Weights of a small transformer language model.
Size: 9 layers, 20M parameters.
Architecture: no biases in attention or MLP, normalized queries and keys.
Training: a variant of Muon for these matrices, 508M tokens, 7747 steps.
Each number is 128 + 32 x the weight over its row's rms, rounded and kept within 0 to 255. Layers, rows and columns count from 0. Numbers have three digits each. The size before them is the row's rms in percent of the matrix's.

# layer 4 MLP down (transposed), 1280x320, rms 0.0612, rows 17-50, columns 64-127
091:139165136068082114079151144062168137133102098212085112107106158155130115079131135150107172077143107091178094088135107125141094158101168162106173138136147162079130136132121147131099130142074146
094:130095129161153156126149097169179157174132144118077068106113118124154093111125142118086086044171121212107171104105175192110103117126146139126114169162107145183172177128181161134163199142155098
086:150157119105156126113147126122141143148110092099116141180089100134173183132056140108091133152138204063120128147165091137112101104094174179142118161165082126191126147138207112100215143106092119
100:110087180065120130117116047102124097191166123100086075082133165178125099138114111082090069181137124105108136069099122130148133121124141105137122147165143103185169130134121103122157125136140129
100:064091149108114109108147077093148196127142152108158184172132164146133104152141140159151120121117133147143163111159095126080161115168158091153154116113149151111077103152118192105136110100169117
102:091175151091156134175131172116170114202116112147139104155171088136109164119070099088157110113095153133098160126140149103191129107141156150059110072083150151116130127139132150178135109146130113
088:085064116107175145136197148139065104134124135169161124128054172184126064131086140145092170122108180146132140084078112093146140134142155174087154154104177110099101192091139099145079118134152103
103:164114165204141142150151144158097106134059079174127130131136154126120143126101140124182121169130103224129143129132097140112134145155128112193123122114132167172140103176162123146199162122130098
106:125143122082107115074118087139107100133128109106170076077148154159155120119127104153121141103114147107106150188160164083096143137102154098137147104108082133203105167103122164170110085122132099
100:125103149096180157116132127101159148151124074180199116113090111138131112138118149142080108175084144114112134089182134138161094181147130121111109149119154174135117132132154085137087151110113130
101:110126170156184127156157125104130157154119165159105116129128170070119130114157143135195121125110149123113114134105147124100186158150061091143121092114121152156118141164146133152064129154158140
092:104118096132113117097051131148065118103144099108098156112106122158169155102141178141111165144120098130103119093136085166117163100159152180149160121143105110178062106103171133140073140140094124
086:162146153198124121134143116102168088127149145146077133139147136140074134132111129131151116113073139110130118103182119091093091073121156192088118165146162106105160058090108128139100060108107099
099:122130168151158108157119074083064137059125144149130112125116192042116143130112142151146140088149140115150131119182149149139121146111059120153122151089154105153091102090145174048172131098135130
087:124124132079159097141178129160136173120131138179070072126166111198119082073094098205121198149105099156116093058180121107092156153057120091114128145114042142049137140133129127130149079126134114
107:144165168132116158167151156142101120124111136126153116139104144154137150163099079125144141109085141188142145128121159085105106111080170105138097076143188092096138096182161112139148133147171152
103:062099107098079111119124132139118107189157142137129145157133123092152138137131202145125127121097124077124134115138145138133126135138082195095094134119145162102189153136121122183115158161117151
099:109122114093134161124169125094149112139106160106149112113097104149146112162129209065135096138126149134102129100087144094165144094160143101109143163105181121132104119189163115134201108147160130
096:161115133096127040133111146181070097099124153149164116113128119093091056124159112101162115145151140168130127095129114090147078107143115174167088141122151174175120107124160101159100158165163064
093:139130145127151131153098173083074137126113127122061112137157140134088110065101115114154080098165055137147065063115149167142092096074099056135072158119137146138099069108139127085102130110178137
100:129149136147151139122072114177125087126177127125133142115175175145082172119122090157113095095143098114111130142123159083061167153146101158141117176095166132094096096146102112144085156055155174
102:140172171119143148126140108077145153111138081108156129130085179158156138172118103149116099147129134187192165155120102098114187094072138100114149155109157112093096127122125181148119127165119107
093:147136144073135095119096169098118073079156157139119098113098152126152123167137089156178167125056151121184149122170101079113077158143127151164141115177151128067119125046134112135137105059164133
092:057154098148139127165151121160078166137120106124137112192097185149154108119109142181108139146131122115075163114206118138142077160164137188144064114178112140151154109134155113122125168114107144
098:095092143122068130126083094109154049132131125152127121119079119134111135129125085113114140105104074087178130101103145136099145160113143067123096142126045165097120106175111145165133081152104116
101:151118107128069144186132097118089127209149141100086133103156051183148135175092132131148192096137083142203110072093225085118175101144111099123124086078145158102157134165115129099159144134123167
105:175160134168130097115174109144173150164124097137158105096074153143106159159174147099121162102124103177099146167174142111137127109187098154141207161088170166157116098095097175122125060108117143
097:087135165192085126151181181097099095133179119179122154137106109184138099118092152141149105212189138199104134087118119051124086108118133117135085065139121158154112079142132071140164062206131149
105:102149046158096119115092171143104130085162090153112143119123107144171176158127088170070122135091158102159159100156138154131146097128152142119099158143136149115165113127143070103139110094122107
107:112180121124128092195176149125106110130121102106177149141148140110157136104167155156161112086177132130131133152111172148153092135074149126100113128177100113167143124161113147143119104145068124
098:114084142115175129205195071143181102144110062132105111168139145090144114108147184137172097137116153162106154146124105092131101110133137187134130088065140117091091160145165122124147181078190104
097:128180143095113053148200140096140167100125120084215149126161126112099111130168137104164206065154146168096167152177132110143155117131115117126114068087153123179101160133083084098138082122169146
109:122126163113177132129087174146159150138119160111125081139115159128164094136099071159105070094166126189217114050173139146111091121178178117082122137104122138134138148104138155067107114107113174
086:171064129101197129095079124061085185140114162126089133112167098146146122100092152083122114103121187116175115171116056165122166106113143125120095094149147120158111182164124107135061125091141079
# layer 4 MLP gate, 1280x320, rms 0.122, rows 18-50, columns 64-127
088:153111187110126171168098099120124076143153133121132141218160107151107148079076133149065171127125173092114122161140167082127155139161053153108077138127100112138135131206132140104179096092176126
087:116132192135150057074067103143144127106146077081142115132121103106157131162105162098078149136193140085134161117112140126101144111124191169169166160147127111132073119132095155129158069197091074
101:120064133070162123115156130149153151157139132027089209104187096171128109104169143132168133077189208144123154131117177105109108111080093159089142169094100073161117136173192089151147134148135111
105:104151126115096084068096125190118150196149151102131112124137142106104137153123123111119124125132095095141146108142104191210115047063114120169108125130095179090147115096162137104107151123113081
099:117172150153154128146089108105135115115124151128129125086074145125074188112137102187088154115133100085139153171135150158158184113125081124140197148104159129137094177160167115107099123146131133
081:128099131080120014092144135104094151115116119159104121188108154101171132084111136100087115146180187163071153129088126159138143149134120103150091171083099109138118139126100133085132128165129135
105:144103146090083119158157099100107141143144138149101126111130086080157160086070116127103124129168112132164109136073105138094157080106076144133099135120144134194150151098145125173104159163075134
109:150140125127177128197175138127102102167113125128108157141128209085127137151103147101083168105116117095079098134149133104091157185099088152109165114095076098156158157159084111082127144141096095
101:088117103149162151126128137147155138116165133098145199165092150135165152107102165092121127139141127092146190067139125199136120153151134082093076105124165053135146143203159168135128119174122103
100:123136082121124145054159166112147151129123166119126130131179163146183118155137122141146053140103085105125126110105140162150127103158152148096073170077120101133123113107128149126116119090132143
094:158087133157136107082097078194073126145152082111130150053136120156114123143128108104180102053088151148152127121150101129132080136144124080176103115127153066145111175139152107109100106064140150
081:145103099123117120148172132130122099088137120217165138151063124113091123106106117150193085114144147130081140117217136153104141198174148158127150158104118116132100154119121121162070107107134148
101:140129114072143109124177136171153160088152106100089131092147140133166080153102162176170108134116111130069132143138174150148141128146092135142116210108126140106159152090147124158104122163113121
085:156109106137141193172168149086105099113136188111060097130049114108140135088164076124102122101094054133178141154097089111152153151108125110129093095115151135107084121107063115139087120118120114
108:098112152114114128166116125122169174121131103135106090146106169145139089143114070091097064156171179069156095148118149107087093111111171117152139122141080137138075088115156155104180187117131199
104:131138144145062127098146147084089088144160136113155130152118089051133124160089136100107080111124180104133127140102095105101124136080116098100133068112139109099128151103149172117070137120125090
104:138147155114136190119143086148085170116199102171076162125090208186143145107109075122151175083137138082105174130152084142129193164166106165085143079067131165176106134099160147105119147066130141
099:179109190147111147134078085117153101067130105141121106153108117099077121088162149139135131164122175143149138128119129110138161152109138151128116119177095107129123171079127089165190093204127099
090:109144115152165159122155120141164084227130178122092189169106148125157170130164161213116154076139072112114125141182130164115127112100130094107165130119137102176116153137133079203089138095147145
097:179038141055112134150195085118112157166059126087080091177152105108136167130196119120150066154135159182111170111154125137091052131092181110113120167092200164104077212130126112152140101136110120
102:120137132204160106153186145134095114171106129119166146108034091178178126123155163068133089162079160098170113124157086103165075144158172116107120116149110109201185111120163111116146117119099118
098:129142150089144105147154122043159159163121144113140165100123120173134062119136199072131102172144136062144152126080146196119116149131144173141123146148094158130135124062166153124094103171100066
094:117109129165110113150161134161118183174096111086146097080150108138082095149097129139115120119087091103157107090175163138129128122175043204158170087103123114093136119099079100116140083175184127
106:139143070163110199172143115108168106126139118141153133091142083087067123138135138127159112080150084089115054121094122105149130137103174207095144118119095102124128141128092090108064109106132058
105:089153168133084147119177123091108203184133075125120115182126076112138112175060151148081150129117096108150114134149079092134115184112071117149162088071143194072094100127101106157132129094112105
110:133159127115131191221169138078143120094131160119087166161147062144175083121099104119079144144125139052128174078134148191144097159112120146149106138167125124137113123140134132165060145139109096
104:146163142048122123136073189099125118096140142176106120130098159194118062085123132116169220121160110056109167141132134113107158112088156078121125080099132163093110123121182103108095138155150116
104:159133179123161197138119150115143115129170127122187094121112106116129107130108128095105127122149109157126128146140096137152121097140072112129145088130147137138144137181183107123128147051131141
112:189121081151096172098157128137100176065129122138167113111073204168114101080161109113082130174093145130145131120174119151137082140185084130118124086108155123193167104088115068159099170116093128
105:096153101188086137134155083147087137138111140127128096136131110155111124119127134113092114111130141146120127150066040071128143147077102126161113119111113160174149128167062100141093139147150123
093:143126096067121146150188116152177142097098134144174142102142120182091133118112133164118081111153120168139036181153119153153184098156148137176165084146076088102121122182108194116163140167164155
105:087145110131124141157109160164095127097092146094129075091184151094160097140128114159065142118134193061136147156119181194160091116141088064083123117129115110104077169138167122134130107174182149
079:116152081139128177107145157156104178121113118139130124104076101139162165105079127157085099145125086130189150147116147064151098175156105169150147211133159168081121139079104174090134137181127141
# layer 4 MLP up, 1280x320, rms 0.129, rows 18-50, columns 64-127
088:186121099121096125137139118153108161105152150169125131138127128094121126074071131157162143082176159185115121129115103097104133175150128124128102114106060155123111106125159137095167132109160111
081:115089196105056161106143138085095100144098151121174095161186149088105085139149079111116135158103119192177049146196131104105131119120164124167129129111204133076152131115138128159117102107071113
106:130138101187141150085123134159144158144142121147119095040133114071088144145124076159134084148112124149110156118123160134188139176138130214171088140113104123200113134157172140105137170127204084
104:133112097107138098151147077092137086183127103130117103134152169108098124137153141097114099121080090141097150108084164132120158132132160186129127134161133146181177102144145117127076095158116101
099:189124164091135101147112120132107124090167160110175118178145090132121095110118106092075148160163115131121146180118119109116165114165055123053148089089128153136102128157144156121144107115110133
084:076076091115113140078064134069143106105092155187127148133152108099063120122104162102185132080179129086095141181135163113126107123141130118129122137149143137140161123118086145161135119146121129
100:117110113049157133115105117067151173130170132122173115109124174079113135139103063081086141109175106132171184129159058126120135155162116130104166155093138149155102132146139122086109147187145187
109:162180182036076079074146157043119120123132098123146132133116051165144094091116106127147075080111144067121145124073109086088165131124132064150134159205136160157144132124101106129139160104125140
094:157149090135125178083127172117098117141118153184149121201154080149138124130120107086121148160143096172156150153075118092119097060158150141171075119121103135123132112187109112198160146049174156
097:122092158162125101127102125124136098145126111194095199101154101121109134116127131131161167184139108162152080105157098166133134151135114123147131122119054140073164141180126060153140155206108071
091:100149127119123131125147088143119084088141113155132127106129106161109121067127158136149097183130130097171087122063130157138111180177106125138131083172073039121132161094141096117125125142051095
085:211074123140136139162123165116080165173112141105141153114133096153104109093175131102110136132119138095107201173126115150160134094098129126148112135137090104128134134202131149057164134128142114
097:134106134110100122117173101130165073077122112151148090144062100137102119124155096154167106117167118119081080101148145112145144144140120141138136135104134119173064152111132107139135089154129174
083:120132119122113135048120152174092099182120146132113123122119154121136098155144099164110129133139100145150112056156175120156109175104123073137103124161130129096150146116062088117119088101138159
110:074171085102124132078144124171121153105155223151086071104138116153073140131164147144116165117105148132191153142149083127109078147121088144108175152126115137110089127180122171120200185074107126
109:143143149075132084123056107146140100129164126126074154112109082105058097132130183118087086102106128140122099107088104130157098112141131106124127116137139130101102159140168189178098105189127130
102:114214139087146088184156130123172116139123060152097132092038066158104127138203096130151120117054145150118107137145133148117170130186124173137104112126146148141097132104117145157149160131205132
098:148132212160115157171150088172111171117157125125129072119115129166106143082126142090099133096108141150141138113037122089151108154116065075096129177055134133062093115183116151123119169151143163
097:153103157094122144145146174133205159147100135143070082161113108126088135143120141111136164173105123122131143146087182179200162098170148106143106128147147096115190075119164132155080138171169101
100:175093136151137139139116167195101167158109120096143112098121104181224078151109103128136155104180179200108112148135165255160138129074204126101121105144127083102125157149114103142102079139082180
104:067132102126107091108055124143131113125096169125142133091076096111151089120142146131132203086118182084087090080139109100150135113148078144076110104117104140154151155128158125103146147163112173
098:163149108138123072137200058201163128133141169138096114130098049131153120150109136112041125140175087162084043141119159137136150146089128119175058143131131085113073190191116164089158121174101127
093:117108123187126101107115102131132165142136156084117169166082121169135126163158134124133135137112151113128189083161171134137120169108114177126130117133165132164159132121123100123126000155140157
098:137107107102077134196138102129115150165147126119114094091078125101120129147113082188093112149163160149074146181175146154141153157122103136140132132140123190130124114111157150060119111126158087
105:149174151161120102068132144083098139133131129178148132172161086103126112119097111195131110156142131072069130165122113132118160135127196140151170081159155094144061119147184145131135118058110217
112:124090116159138145096084118089095116080132124182099142137128153104122113181139084133059105121109132146066106140097157066108096094105143108134220163156151056150105120112180073141108101104105179
104:181089170111111079156100124076115150129125126149150137128118155131080140110152132099108055057097142095108094147149065132051086136138138118181061089125159120146138154120111135117168177063147145
104:079087104111146084134091127150082084151108113087066135158100131158132140137182104153127135143069148139140095111110107081137129135175103155169131121147120106123157117120106119130156130187120107
110:049181101114168123087131143132139093098058146107128173111112112101159115108133129085119102168134091145117125077118145125170151101135121154174157101121157129113134108151124136132151202103106113
106:115126118090150099094106105115099122200052112176106113116172184140151121153134110083135129159154160154126138162086162103095138122121133116101083112179090138101089133150156113138209105137109140
099:120105089153149157144090150111153169121128161091055137111171113120072115101107096082169092138103145135134117095135105090092160074184167129146102080133086064145106113132134116142113112124126130
108:174072140113077108117099160108177110066174059112095081161112145120176099140164059146123106174140122158144159157115081084108157110109099125035105140120172128134082152183112160093146098142070078
068:133118180103153090150107105113146105143151164123124123152192156133083074133137144106133164116098162099121115114130105234114157100134146094090193068125127098182117142165140095127085105100130131